Part of a small language model's weights.
Size: 8 layers, width 576, 6 heads of 96, 96.2M parameters.
Architecture: LayerNorm before each block, rotary positions, no biases in attention or MLP, normalized queries and keys.
Training: 940M tokens, 7763 steps.
Each number is 128 + 24 x the weight over its row's rms, rounded and kept within 0 to 255. Layers, rows and columns count from 0. Numbers have three digits each. The size before them is the row's rms in percent of the matrix's.

# o: layer 3 attention output (transposed), 576x576, rms 0.396, rows 536-575, columns 216-287
# v: layer 3 attention value, 576x576, rms 0.14, rows 537-575, columns 216-287
# gate: layer 3 MLP gate, 1536x576, rms 0.151, rows 0-33, columns 216-287
# up: layer 3 MLP up, 1536x576, rms 0.161, rows 0-33, columns 216-287
# down: layer 3 MLP down (transposed), 1536x576, rms 0.0945, rows 0-32, columns 216-287
o536 094:124146122156147106091102126125133150167106148113180084154136122148121130061154118138158143118126087156088113111150108115145137092098159105093169101113113185127158141104147127106135141169122139153133151183141136149116
v537 107:156141126134139120133121105113123107091144112120140122159164140144153138128138140103149144107141092133098156130142126136103127137148103137099123145144134171145107144136120123139140162119151119143114159154153097156157
o537 103:125134107145130106125101088116134138148069149085143138124129107115101125145111146129089138134111109121176100161128096105119118135118121152112150140147125125089165141161123145128108106123137126117148095095143135084117
v538 097:120080142129122130089151128098104071176149175109108128131143125122112196112096097101134147111145115148127135127115149173125119092097161124179118118123127105110173137133095132110109124135133164132153152134124146128149
o538 090:133138072137129135154123149135102142091144136173110128103142106101131128119146116105144117142125123124101099138100147147124147140140100134143129124174127162137147100180125085141114122129135122109091118095135114104120
v539 094:094125132123091164136105113116141145150128118107155148140100122097200134113128152115157196123201129114155151102144089136153113122178156134127090160126114112170099133098142105115148085152106088129143125121132126120155
o539 088:146125117143144104147108097111135153107126126124128138124133142111116128147104086158125145095083169119121141147112121119161125140136120119173143103127114118114181121111107164101147159096128120097120144140151136138109
v540 098:110086097121113124142113138093140090108152156113147126107089141091106162083101141141148101152148112130158149141163144140117135136116098161112121116160139167119126142145144139103152120146158118130098116099150158116142
o540 093:140159118136090117145114139159130161142102084126118106115157113137198106198128130131103192107120149113124125081104099140146107130104115067168113144115114128143132128113124140105119155165105156162110105155125152170117
v541 096:116162098107095105169089103136076116124118172142109128128104056134118098124097153115101113150123135165149155105147121134101148118125083119083100098111154117145090115156114172108132120122133136117124137109129159132148
o541 091:121113130149121168105148122115145139145100119122130118146139143090129157096137082122140122134135086135107123132124112143117135095090152105131147112107137099132141170096151088151109126126146123164149104154120133136148
v542 099:129102131166100140134123140114106162127152144165122145106093113135144107095155140158123154165102108149128091114111144150076123130091107144102139138130125156159135155129117110110141125139138136158098125154131164138149
o542 098:088163162099101151110144113124122089127101132111091158130139126110138120141098127081179135129126164148159145104119128122135142121119161094128140104126193094093112108086130154130112133118121127126131108136128111110108
v543 100:106128114113116162118198136108107123091141119138094131128143128167152108108102154143124134102179099146125131100122127168086114112134158129105150116138142126157070117113135093154104158091144140150155084175138119190084
o543 092:148100182120154128122100118154111128128125131127129092135101157110095138125152086155146121172094106128135086109140134111133092130125122170154115161127119114100158154130140146112115128128140141123111164152135152100139
v544 099:155155099152131114116079115113131147164123081131128115158086100117090144168103156138147120130118186122135104109119162122144111099094156129112145141107101123127103144179100101133131155145144086090156132117120141113129
o544 088:120093158133124133119115136131144166129141126154132111126147149127156138106189141105119064157137141135108162124140100121091119104089120108133119167130124117147166096119164156137111100106133151111138115152116155146113
v545 096:120126071138121096136120103089157136133116111085199141143100115161115103106114115155122130146123133123125163075186104183127112112099083144137118123128103109146112125115141135130143129129115153111111126138102126137138
o545 092:116147151152096154164117146159127120089132123148099089143108139107126113116125095148117105153156123135123143165092120089102147151143145141113130119126132133106150097086109109097089123115147083125105115152164103106104
v546 100:130105101112153151135112148114180130155141127131161122123112152122110140133081142175129125157137124128125223138153063097095121097153169150118085097140149120083135105124159117180098128109172124121089133103135152136121
o546 091:115118143086127100154151121130122096121134088147109109131125165154171100147166130087136126096109134085155091124113153127139099135114122131156085163132098090116157134113113126111138145114093109113122106100089116166126
v547 095:120110116150137142148156136119102154136138120118126159145131094140151117154125126117113128107181129099143149109142149108149091128090139122120110155136108119154165138100147161159133120123114116166166159145091134131076
o547 090:148105105139128130103131119125104146104167113128144144102159162158137098163141105117135108171098162135124105153103111128107127148166144147144175111117125097137082104150187106109122141062151126121121116146145130109120
v548 105:118136140062087145141171148161125120127088119106095153117142144116165108083130106114135095125140116089141116111108150123123096114118127120131128155146132148118104141101160107158163148104171129115154078111144119114112
o548 105:119163145173137108144126114114111103110119145118174089163084153138090109127140161148164147150134108195125153113135177132142147133140106137097148112144088119125130175134153129122104127081117148150130150135172130121138
v549 105:110107130164129127117117156136130151155133117134104121113120104136143094103177133100144111123124143119110130141071125089148155108113094092156144090158125171086177106134157132122143143115106086149112099135157130094134
o549 097:165101105125167099112139124152110114166135128115156125146123136146159099178128123156115175141131142113129162123170164135127131151129071154108161122136123116135124155127105116131113098123109138104163150086110112123126
v550 102:116105134138146124113099109095101173112172134125108136151146119131146136109085167131149110115124176077109114122129112114117150140127117100133162123131102125127139105123130075137116120139135109166164103079121135159150
o550 098:139144165102084099154109138132140092123139117128148127125117180166077129130139104126098122166109141138129136153151139137144128113139181151134119179121151125112159136154063157128128143111094136118130147135144121088137
v551 103:113131170154179125129117094115092113141121126148156131119117143106137128144136110105141155113117122098122135169145160084131152111139134147128173123106134090112134085073130118090176114126124123115162123144155130107142
o551 094:129112094113092129087150171179140115151080136082075121125134153170134104070112160175103133106135151144098139128096128120124130152133140107105124114106134160167127141141097126116121155123125115115123137103119134136104
v552 094:120104090134141099148115147128106140143133157137152099131154100165176122095138158118111149124143154133114134132067134106104115137126149136096121105044174144107123128154142123169150111176120159135152147118092160095145
o552 086:147154154117110162150163107099138145132128149132136159113160108113124135112097117147113125126133146125108099142172139146147119124127119144152082104170146111137158112120113121110090132107113118140124127086117128158130
v553 103:143121130154102066107118146115136179093117127091160136164142158110151104103166107156130135165133115135134134121111117138118133135143133119078094146127134132187128110108145136133098150094109100128138102136172153101122
o553 094:125137123101199147165139125116126116125111138126117143125122101126145142129092120132096121121157154140121125115153185116136134158115115118120129131129109084100102127102114105147161128129143135152144146142089123170093
v554 099:143148144139129143153152133125113112143148074092137125131183153141132171089115092119099139113108157129089117121154105132135101054123122137141144094140136132181138128111111181120127157171087160097145136126140111130151
o554 092:134122093095127108153115117137071100128155134189175102141102099111128123168134121111150126191133113130110131158112104109168119122109135113130102107151138159110080119138138136105126168114185111135128123128130103123139
v555 098:120121128157130150142153152115126139132115149099137076142093148140103135111090156143139162144135088088107087104102122138147144117090100119129135120064192124107133155128092130173121189126162159110128160105149156112127
o555 093:148132140098090127138117115114167141090129081173104169108120122122145121164130089140129119132098154142134138121145106115144126109127156158126070153146101141140124110133117120110109125123115142163144109157133105108137
v556 094:152124101147131110137087101130122129153128121120111167156145139120095149112178127131139142161120093117099126149139122150134196168115140091125104126153113147170070101140151159128125170119131139088115101118139140069097
o556 087:106100095099140123104126106103146127154144141124121101103137078114129128130142151157149119112177164145133132126101134130162106122120145095152076128084138099135175112158129083183113071151110100149167159092125136185112
v557 096:143139157126112134133139146119122166124158111136132147150150162143092159115163103117151130161120142148145139108122112177120133120158117181131088105129165167134111110133144099116143109123147108123153124132126151121110
o557 087:155116128133120111111145136100149095156129116121139133115109138094115119114111151118130123106106133135130136157117145109152087131094126098127115161143107115051126146120126113112088111088133126116137122132133128169122
v558 095:137074150114142104122154131113081147152166103117153128137102122187127103100128125155170140109152118120132162147113151101118129136124140129110154127131132090136135165110170128137113101118197149120152137113112169154134
o558 092:096161111102109153110103120147155137133119107114085153106118150144078098187098102141085151121136109137149093147140113080128152155111136136171127129150117140160102071109088154154195171136108104124117153127140074112122
v559 098:097148116134094122157099097096121095142098149109131143138157158120142113110117122111115155151127090127129140085121141166140064152170066168073134131088151091099100124151138083159109149112147175116125112159168133092132
o559 090:126136138099126161098143110106109109117149155135112164117146086132091126131137161137150153144153116142122137156126119134107130136108186150131150114132113136155135122126130148115068149144097083131108090086132134131103
v560 099:091153101157114128133124108146126122145111110113121098124100154114144118149149116124092119156114143096117180193106135075166135182139124102132172120093132127103157077130139147108147114119111097094096138137114125087177
o560 094:152070122083174124128165133140131200132150126164087151150144116164145129122145134136119102104174149164096115091132143118124140112112131128131105151136115117140138149136142123129130114149115116123143128096118140126113
v561 097:145140155115115141153116164153117172125111123121120127128101148104151155144149155149064115142131138178146127107142158091093160162172167123125173134101123155122161063133126136194136115155133104114123127172100103132116
o561 094:157121146175123213148181145112135122146135140126104119093119121157144191123101149145152131104150100120100163130078110133171094128115115081150114105135117112124112156110156099085121147119120157143123160086116138126174
v562 108:188119135128156112129141128145117120134104114160100144163157093144099160129135148109133128094100130139144139167123114136146145131123095127155168082151083170116144156145131160136088117121136111154135114140130149129165
o562 101:143173134099132096109109138098104109135155143088202147127105164125150115165109089175105128115132124098109124119120124152089113154102117102115099134124158129145085116084085128124142090160133124114144150130127141165104
v563 099:111181075094142127075104144156164123136091083127135119154165141135136132138111112132129128134142155148134101144118117095108156140104157148150113122170129132117168102177091173115102129101105143140105092127114144111121
o563 094:125093146153133132161140111148115163132127150138130176158113126128101117134129152172154105114152130161106142088160153111154123140155106119082150094111102108097122106081195141132136131160156118138135176115140136144122
v564 104:138128130123135124136081143133139101108140086102148095086099133087127142159144118103114119144141128129088158068119106105100129153145177122121088088126133140134093149091159160114122074125133147144137136120123117134122
o564 100:134123135146108158166152145118106136138119177145120125155175145124125087111134092141142140093140145151134126158154102129110095101124115165171141123148151113121120090123107137110135120117134106098092098125078165140112
v565 100:121122139131104101101143168146154152155134143085139106143091078131112100128139162134100099121136186157116138162087135145122137118114143141107155086116109119135164125095164146135136123174095147105090152128142107074129
o565 099:137157133134152160151083129103105101100118132161070129129135142130107126130083151130141135124145101142113105138151147087144134125113101116124101077126147099149068115153154162123118131077163098134149128120128142129118
v566 099:142103138105140114079103093185198160106126119119134143144139134143154131130127123111092096161115157090132124154135158119135134114126109126116131140108116119068131115149154136148107094122129151167144114158103115173145
o566 095:096102124160188167131133153102101098119124167123133107119145140174149123145108139129166164090168117170159147098163115123150146151155108118093131126159113151137117131117115121151143175140136114095105135064124118119134
v567 093:115137138146116089181165092120127094127124150147084111121115128153145124090137113110103143107094116095119109148128104141134120108152104137125145130093106112177145166118137149116119130133100116113155178163140110158151
o567 090:140120126091151109109122094132125151104124132102135093144109104145148134136110142166192069115124116113149133118146146162081142115145111115100124100153133152126115127087131080115156059124164138157135109092114130089114
v568 097:127103133144138114141112114123134135083154139113144120100130124126164146106107091118133112149089122153145089121125125111148115144114119126156157108139149106153162147137134123140128128138126129120095138114094140088103
o568 088:130127157104144123122168121159117105125114147111093145130131104142078121149108175137121146098131120135121130133111144125090160118130141131149151139114113144105092148121110100117123129149135138134135112136153102114146
v569 099:141144154101158109130118139137144134156117124155141088102138175111087131141146115118140151154140129130088090146129143153130139168143130149171127157135121101131166111131099127113197137133101124118105153120127140110107
o569 091:116127122161084135121091121132122117132155107120151150149121145162134152123128153152160116115113122152107143098134136155125106119098131123126133107124150160109138108138115146138116121100114152118174129106160112166161
v570 098:120163103171172098141142123141146160116111168118147129112117114144131145162110103149108118124086126069118100159139103111143095104133122115083139149139120111116108111160136103129141157134143126107131186132103128132122
o570 093:103134149097127154094113126110126138145145128161113146128105150101144138149130147142147118128138126130137154114116144137138160163114180154171140168149128176147156105125106112145119156126140103115131114117144131099136
v571 104:159093130100143108109127144159125059124173148158105133146140118154131156139089131095127122122116090121136130124114128101164133178127144129107173121114146133094124126134132157154115127123109148145161093139139133113132
o571 092:101153119160117118094170126136132127142116130073139164130114082093138101131109135128116132138140101135109080101126074120125136152130122124120105153152142092141114136163122095124144158143096142138113142143159131120113
v572 103:103101162161117157134110121106132101109102140126115085143138104141128140131077167121118164126116107145181134139140093148166122096182116104106145147109101115116172112119124124133133143133122098103116124115077170133120
o572 101:116152107102173106107151153112147131097165133151180142098125131141087135159134102130138121099119124095077062104164102134130126149119092166154125108137152105126091127147102130145126121135141154141137132131088046107123
v573 098:118146115168153096140153193146179123139121154113116125113126140138144170076149137154148111122100147140171096139163148138097101144093095136112087103131123121159149165150091141107125099128122130194116133100144094172147
o573 086:132152152120107121150116125120099095144112116106135135145116084133190125137110102150142118128128151114104158135150157134138121097139088143137152107109107119071112108094139131135095148094150138114108102166141146074141
v574 104:147113127159122157123155135119106111150145142127139097129164136173127125135137102120130118127161111118078120124160191162070137102101086152131087052138095129142111148147081108135124146115125119099101114111164138115140
o574 095:090144150104127147125124105144141143157107099124144123156131154137164108167120138140150123141099122149137145158100095088093096145141106132122129155134132105129137107112134177102118102139123166143142146167107121141103
v575 093:132129148128109136145126155085119103122144135095122142149131126118151107143112125089115123131162108165103119124132105156140150114138124179124152137113114108143099130139147140122145148136115130132130095123133103084151
o575 088:121162131134163130123169095130117110104096123126114160154141111134109192127130132145116094113117164106160137113137108074121094136113164122127145113119179144123134191121117136177121100118141157139175112147124162149166
gate0 101:090131109103146153108144150090121127146108104150104113137126134129099116202142131145132126094158117131153144085136092136111136165119107133148120084146114151097162162139137113126126102107093127130099117124149146142150
up0 101:161132115088109111168143128152139087108123120139136181172182156175140144120104143163155150083123133107134109128093141135141099089133116109141126166092144107157128075128089145138099136078145114110134120113088143142072
down0 102:173114131130107122154139111139118135170133135136150178129139127155150145074128147128132166139176111164136149155102143114136163146087101097131129138104131124105154120112083119089137128115137122107133129123129130122096
gate1 102:098092134147076110124130142104120161144142164157158143135140144120118143099117137150121148114154113125137130103152113147115136080132102115107161112133130103139096147141171128096114122105159112118130165122112123120133
up1 101:151128097104162173179130099070106139127127135094138119092146114143114135108146118139126119092125198139097105131194128127136136089092098161160108115108114146160121156114119097131084139125132099100074117103113129121146
down1 104:111135101151123144122138128082113107113125139088117117115149132134110122140106142132133130126126167133122140112174160110114116154166120125139116127131122176155151165105118097154102147094085096114096060101135157178136
gate2 105:143137152148188129134109076123117165145047109165134119136111126126122099160137151148129193188151065110139144116134090093123124139142102142134156146149113071107119162152175160070137097097095146127141116120151174172118
up2 105:152096108092144145173117113118091109116199144109134168167121131144130083147169134153117110125130150121119126143112104112116097143096162125109092146134127103122109121164085133161149157152113094136140127154122146139164
down2 104:135132107141124153131092125130112116101148133079129103143116109144164125119131145128128140130130156124103165123167115159134135145112170154119132148172116098139142129122113115137113148106090139120141143143093115131127
gate3 101:152110073128127113130129113143094115160135161118104113112125177120143123127133131144145121094104155109119125140108158103164131116117102148093110121127091171140139108142123118168160102074136139133148139101138147128164
up3 098:170105182124103110128131167137137124134074117105110132136105116134112107096079152128126153141118066115150141129153170099136118140138153143119125093144134109125131142132155084187147136125128087108074117144131072121141
down3 095:134149124119141100158155134139114111127149113132130109143155150124137145097119089099127129122131155094098097125112114099167095118098139195176154151116164122151119136126164162146125085106111098160090127147107126162095
gate4 102:116114066142118140110138154153123117105142163135143145103113144145095097156117169109094132157133134125166168137145116099143112114158085121128125087092061144136121104089130112084113080153170073107129104145104107104125
up4 105:134107121128130156123070131112121162125146096140115130160083117084131170107104114107091130120098153131077133154139115087124095100145127118151140133110130124130145134144104139109153120155097119104071187171171121080100
down4 101:148115130151092126142136106154154109120131176136113119099144133173112141096108115162128147133155144104073103121105133139130145094162106118104106175123110166142153103137092164134108140110131119110151176122156088129109
gate5 100:154087111123131102113177153150136135150107125118105131092126132100144146096117154104154124142094121126109112134096114121172114124132142147119125124162148088148127130169127086149120124137103131171141175161134101120124
up5 098:155144142124133138157113129129099133112145131118153132106134155126131126164145123176109168131124173149098125143122114139148126142133119116128106095147162095145135138158064106134096132173137154172150108129138106119144
down5 101:112080155158102157056177113148138154172142146145136190122145097141139144114087107107124123113100132121186165067113108149135130112108111080139127166122121116146066131127156111102135117109141145133116133122139127175116
gate6 100:119095138090138103115100133174119115123159121155154168101152134129109121124135085073127146130116116081161125202105115106131068095118150123075156118113116156135117118135101129106167159113119117127121153152127173127155
up6 101:122132147130121127156114115156179139106113160162114127112134154123133118154138075138138115155132150103121149097137155130122108106143125139141104134097137113113102149186138089132111112085118117096122109071148128162108
down6 102:155138165099115112129086143147110123171128100137167167111114102134074153144205153116129125117153084150138133109122151102116152147108145142130114148171145104136102119155072126106096127149104140114115136183167095152120
gate7 102:150144124179155157149136141133141069113143114102132088160145131101151099135081093146165165153124127175139129148135074102137076119117135131116123099124136112173131151115159140163162163125145096126101139130103150135080
up7 102:163109106130145164153131157133121115139135119123099095139121098119141120128167109139170090146171145115143144136138136145158130107153126116099128108122140138145165140129134114131136109135098122146137134136093128112126
down7 102:141152145152157108095162163088123108138146117157093117132146139169088098140140095137151126091112142125131176141120144098162119149131171101129131096119161178140123107121110115105131138143098157087121136134129164136140
gate8 100:124134122116098118120092131114093149122146146141133133161199116109115154084208170110158161118134108136119148152083143140101178125137105108109155139147102156140185137161132107125113128095141145123133153161105105115133
up8 109:081123117168137148150146140114125111146121100089125108109090150135182175108116181129125130134121151141149151140129120130135155116104166119124186119108086110154106132111137127116154093177146086071129144118101120149128
down8 100:113091103141148119107148129156151120149121142126105100115179124161077091109112128125128135124126123126112128146105099128095092152155114132091101121133135111134107137146093119135136114094097171101139130149137108118161
gate9 100:129127117114100131130135147120085147111136115123164133143129134132150138134131139156120156144130112111132147097105112132122156091143087126146132150124144104106146100101143140146130115146136123148099121162113118138124
up9 099:141121108078090116162111102136109108102112094133116124087128130149159149155134106118104125098128092126165137151162137106109157159135109178161137120112124108129173111134110138132122105150106103107109143109093137068128
down9 102:086103189148112115118134132153209143103118105096096145160108133159191134114121134104120152160126062126100139151161125102121139153114138101159125141132145125139124143086138139136148107112145102149124119088101124147125
gate10 096:113120166117077139159136107137133139115148143110144136126149139117112116158165113093116112143101131159147112140118113144103143153101185136113122120127150146115098108103142137160134139127123133093109124144084112149054
up10 100:140104138124108136101174113134117120133128161163135094096137142110087155126113158128097122136092116146117127143166135121090147136194118150129132095146127113149105119109128093117152113161120157125087102156117118114121
down10 100:141120132139104141138149079090114120117179110128149134162107120139088156121105108091144103133163176119159109108172129120107122162102098130155113148124150093119110165199149141131150178091159126136147132109133143109078
gate11 101:097100119138112135176103114160100078097142141130127116132148124149134114141094152151122141094123118099137122133163157154114106147136166141135132148157112122103124120124119072112139121099122126091144097101142167124138
up11 101:147100065153114115123154125123096146151098090174146166131132131111135121151128103123120133124110097121146132098118110096126104117102052141105138111114140148080104107111136151138137109104114103163126148127116093124125
down11 102:114138104127125151096116102145207119101121139132100130091088109165145168131141126128098096081121168132151130097142106127141126158106142170095140140122129104117141119118130162141137114126088123109099151114125129132099
gate12 102:124143102155075200110106129117154135100086107145125108119124108125142100136123090125127164121161139155079152112118131109139134124134115136141092121137129138130103114116137148158180096112143106147110133146106132148128
up12 108:110144115099162132141068186134105124164105120184152097121123134101135112090137187150138113152112110071125182150131098123103119108116111115156106145123099112104117111127132096151142165150118166130140140107155115120093
down12 107:141131157084135197140156139177124134149117118129116155134089147138133137134129149134109152101120131151115092143143118134124147110133111170111154126152096112140116089117068122082141118145104132159122150153123108153097
gate13 101:124121128129135111112108168078141120152140146124131127161123124133135142093118105091122150143127133107127111145128113156106135120138120156124101134139092141126187100116134115177123106087120121118171095150175104130141
up13 111:097079111133127105116128117088135097104123123150144132120080111152108148162130168183143152037145133083142154082135150119108108167179130095115117143130157149144154161159135111102135080145089131147102141145105108147103
down13 110:085082112141171123122140145125114144113124120162100107104089137115119140111180139113123186130130135116154128103145147097130135117148094126093156128113150194091073150166125130088132118162103113127130116138112096123115
gate14 108:111160115074144126115129110143141137092173109165113138112122131155134074127111125138133099185139121094145123123106126173151153134116170129142082131097103119122142144163052142148127107142144100092137119130141148137163
up14 112:167120131106140139139062133166125139108134140122168128101178174130118107157120117118128161149160098086131098121148091136098104090094138164132138132125096119155138125112096185140125103177151128093131142113126143120133
down14 112:104112122104144174147104117113148134161148123181113154139107108110087094146130120163093081163160104118134130105129144130145121109071145119152115117148097133187100120111128126154111108126202119060118106140112119119128
gate15 101:125124082072120098141115103172116172122142084131156118158156114124131135151132108096090100142120155138140177116131105126094114138149117160111127136174113112123136125096101149124105099142152066138070121119144111121125
up15 099:135122126116120124141137153153153130104113118130108188154117141152166179107126117189165089118115122139097127149129116106130134041104111096164107094109122158132128101137145177148103129142125148110156114169160139147122
down15 096:117125150166109097149125097126077097144174095125139124104095142155098108128127137111098134097131103114113118137156117128156090142130109138153161116065111110139105149154132092146143103124123115123099115127125116104154
gate16 103:117161132113130138100096154114119122142124101136136103145130127159063133153134151138118094121155127078121098141121167158112049099122142153146130122114116130161147108130151165121151079125086100142090083119139121116115
up16 099:104139129088161111120175145137121154124144130114122134109102106088128114144113090131167131110158088107141140126131141108146120099158075125085125086095146142109142099121119112124121111136106137141117111130176142147138
down16 100:126110088094091128184152133110118123131102182109168160128158160127178124131139143151136162160103152139102162152121088152158161153121138088101165109161136105131121136163137104143168140124141143096127083113152132107134
gate17 098:106133124114130164136088116134159092135127161155160109145088173162110086125104135145114129173091099115120101155129121138173134166103103143119128143150147109144194116187148087137124197105134158097128119096174117157137
up17 097:085125137120096194099125126128113124130141140131128121185138083126113142155137120141143117109126143153112134102091135164143164133200115121124156089148176134141099106131073142124108125128151131163125149113088172127105
down17 103:130142133173095103106135140119144150122096134145111112120123118121153169129123089148104154164119092088127122100148104133149123151112149141062118101119114131081115132108128123137152151149122132160099110101102161099114
gate18 096:197118159125112149172136123109169090090164108143139194152113141111111099102109120147074181113112122103144152128118107109129085101110108131176119139137148163144074107132140148123156146121152128139145098136143126133132
up18 101:146110141163119188150124120108144150150107124162129137116119120180126152148137134138137120146161166119137141145177144121120127134128105142129162103132064117126109128122087138140165122135096109125111114173135127085119
down18 101:162180135138146145099152111142129109154101136135116109168110109098140117116142113076107155116111124092133157125115126152149143130108100172168161097134156138101123099121129129127171108131135085142099125151121116122116
gate19 098:155130096133113135084153134147112096150134160139141137185111144125107119130110123093123136166104127102162163121114177116122107101159188167136134146126139114118111160102107131123065079134098095129125090092126127109111
up19 102:085118106177155138159098131128117137079134123105156160118133126144109139109159130134114118112120092127099099123170081150111136149113111110113126166110146109125142139130127146079135112118162119157164120113166163158167
down19 101:133150095158097186146136090108128103109138115137152132063130133136171132149144145113132086124125128100114133152101116138140141135122134157116106152128062098153118112110108144129138121141121107118140085151095132129165
gate20 099:113118090087102133126132141106113112126126131097154168105145115102141107120109142120143118145152163153145117155132097118155153172105126182104159109087147129104138144112122118103122142088142093141113173086124129153112
up20 098:093080095094116178082148117102159111139158091092083121106145171097153191112117154146083116097145152128140116160125135139091108134157088151165090123098132149166120133183120125100138120128101125118108082124100171114107
down20 101:126169107106157106106166136136155188087153088139185125134121139137142120100145115151088102147138129105156123118146151143143124117128121130115107121102109110134100103117140101131100092100112106108120134104166105129141
gate21 105:115133135119133141149117136132161132100123130121119074136125119073111123141111102132132135136152134160144097132090109148157138152060100131126153130142121107118113146140119122134088099184129091094152157151140115117128
up21 099:159130124155153108117074116133114149144106145139107122094160099123124077120166133167103119128129126112139137122149101133140153162151152134127168113108119118181208125128143103135098165143122130133144097155163134158177
down21 095:091088114119122185103151134145171135164111122142147104168106095127130102130140110125116114112117130151131117137102145172093145176102154157137113172119108123100132116103107151105115115110094113134161123115109097185113
gate22 105:150116131153129087121121124108130074099115119147127157093083151180117115126069170098119128160112146120087152139154121162140123076161115148135106141110127107106126132112151126164233143089140126148116070065130124137110
up22 104:154110132155129170138158105079125116132145161152136104082155105132181176113140156128146138131171178128116125156122130086139155099149131139124152104130154137118091087128151155123150146044112169144132142096148139153148
down22 103:128119123143175145130134143143126173115148133134159139096131142135092118118129112142153142125156150109166111121104133124134160136097137136136120147199095140125166149143137130151096125151137144171153145109151103134108
gate23 098:116175135138154132109133148178125119119125157170103159164138107066137133130145155105150152092126144112109125091122113108140151149091162133122126142112132096126110165136154133168119127134164143186120142175099149132119
up23 091:128111094087134149159121088116127092183148111155140121070134177181091121140136077141101117158141123130110130150102134140113121133162127108131130105178114117153170079126121118129139157176107105142141131117156107109128
down23 098:142141111167154125103146123139158166111133111157131123138139133116139098120110171103138155094106132127140127066139112112151119189083138110116086099097148097108113176122160176135130184124129125167147110147085111145120
gate24 103:096137148105121178132098125158127117145131168104116137123096119146091094097135115118123149149133125105137111107155117202127129098122102175108139097104151134079109128126140129116101165105122144122138154151103135113148
up24 101:162165104148179116133123163095087159158147141176128108143168133140155106132140145136123105118147156109112130151174115172130151125119121197132152124125155120154093095146106145114132099134153122128102137090107121120180
down24 102:135103148127127148097148139132106137162161106131114086132113162166112106151150125134142142143077104135121156156124151152118108141153168139142140139105134107112109103102142109124142088118137119097166119136131120106155
gate25 105:118100128136137130112161105149134134104124135128099142130141122103130121099109114124152176148147129107158154084124127096100161106176113115179109122125168150078097091109138144091152155118132085086162137114139140173118
up25 106:142111153129165125130118116161110142079140138116108108125106196129147157123108141171084125152095105086146140135107176146095094123122160132175112131150125116165086116117129097149151114133138121151156122130075088084123
down25 106:157201103102136146130117167122099109123180107149135105111100112150159115124152188139147124119130134146153072159149121098156132075155118189134115135150139085141090170148133149134159124128137144104107135148157114114133
gate26 097:104134133122098124114123107114111079102134184106147123138149116116104094113145128158156113096112117140099109121134164135150105081151114091150191161145172134106159091178134139139127145089122095122106127153109130135151
up26 102:125088160139123191126130108117135199131108126094145165137171144139157127145117134137153178166141124133103138159104111146150133169088149134117127108138156116098117130175117145149159136148136128129131129186138086140130
down26 091:130157125132154111154124102147145114128152094156134121118127111108121176132113130128133119136129083077129124131162118147122140164135187154124139165163079136099136140136100123107090091141100158148118165137145141138114
gate27 102:086174155135154090148106098123106099107136133089121174169119137124150098147115139111111121126115111113133107133134165044145142094115150160118162131142093114138111139149210121118143078086128135111138108141119125120122
up27 100:118127145166162148122100142112112124139099140088147106156108131110189117107124124116145113117087139138125146143141153168132166108172095126120126149128172172146100130137129104092122128107161103107065145086109106117095
down27 101:148123140087105132076123114131164134105103188111153121125152166145142128134123126129122122129114163126139108175129140099124143115089119120100090117165136104141116107157138096092167130099159100136081148094165110085122
gate28 104:177124179133147114110117131138161125107166136117125127175109115132125089126145101098082125108129129096108093132124171108080121125140120150129118188128111142104130149133149147165116099101133081093128141113180104068126
up28 099:140137159159135094086125127096129139132163141116160150088140130134077098088098144085082154123147124096089140083154106125158125161130149082170133156164166093120156137126124113144152155151143141123150131149110125076195
down28 103:108117123144140148108086128168130092139133122115106165122151158132098089141135167137137130161098110126137143126137138135136142097146132218112133149098131126120143120132109085101085122145131130102128096105136143071101
gate29 109:127077102102123118138179155135108131153150135123097039095062127110125094126099143162137125110172126141092131114123133119157115110140128112129130141129138118095130140154108128115086120161109136135180128120129133087139
up29 104:161119150182073161103087083145111115127101133089144115183144132123152100075116150130115123165135157133179115109136112151082127113118129165131083123171124158166129117122120134123105125117158151138082128118160074113122
down29 103:137160146130143135167106147165122128114092089130101190103177071160092141160141132124118085119118118112093115096117112096159132153095166136098126140159131117123133073140154148116106139125147097099158093137106118124117
gate30 097:127149139092154128133176104095113188115147155103122100134145106083121139149123113124110134124129116142134146129076128064095152084146135104096121123109130113123123140151102148122127097138127136138109183108110143136115
up30 094:140116125092160139120130119113101133139135123094180123109129112075129144099121139141118133122127111122106137115158149086163137076113113108073135178157140148145106131113130128117116102152134109186110136079096149139105
down30 096:107121127147111128136122106106110131098139072123119153156122149099146148117090172139134147160154102119106152139159156093160147086145149103136147128111149106119114127146169128108171096135136173166139092133053146121138
gate31 094:150142129089095107157190147150138112142170081129095125132128109127123137143112116120110129114142100146113105120084149122116137135062110141104107080172128127104132109074150095141204178106124130118108108102131141112142
up31 091:095116113106112123135191136150127118134158113151111114128118056129119154136107129093162157148131128123161099116110177140108122076066148146117126106125105109133126189102129127100199131082123136141098114110109147126114
down31 094:099137140126133137097133147107139124162098130094178134108133152185157088103159157116168125147140148106146137167151107154098110148159077105113158125110136120143135096144105124084127100129153141147138186109131100142087
gate32 095:168161102082140091127109103147137148086139119107149115088115141159113148153173125112164152134122131119152152181133110104095162085113138128099146130154100135126106115147143105173090120122145147127150123137108125113145
up32 101:135098135105117112116180137117140115142138155160088134093124148134127137127090137101139146119139163132139106130153189130115147105159163130126090084139155115147123126126147136124135139096148161131138135166158154197157
down32 100:121168124130092132135148164142128138105128137157157112123153057094122140097095148077125119147133152139107180110107113111138133130127138143112108158161187147127080136124136076162139156110175133123183126137172150143109
gate33 098:108140165098128149185088119119101129134149124128063101145109102112150176162132118140153079130163127162121122117127161144152123132164155145136096169135096150107119133128130103101121155174117122138149130116152138129089
up33 101:170075097169137085096077095137141109112142112088109131096153099114122121136124140102143154123125103111146141127097146130141134155154123130108142112158090106150145085130156130133113121151150119160141128166099077177150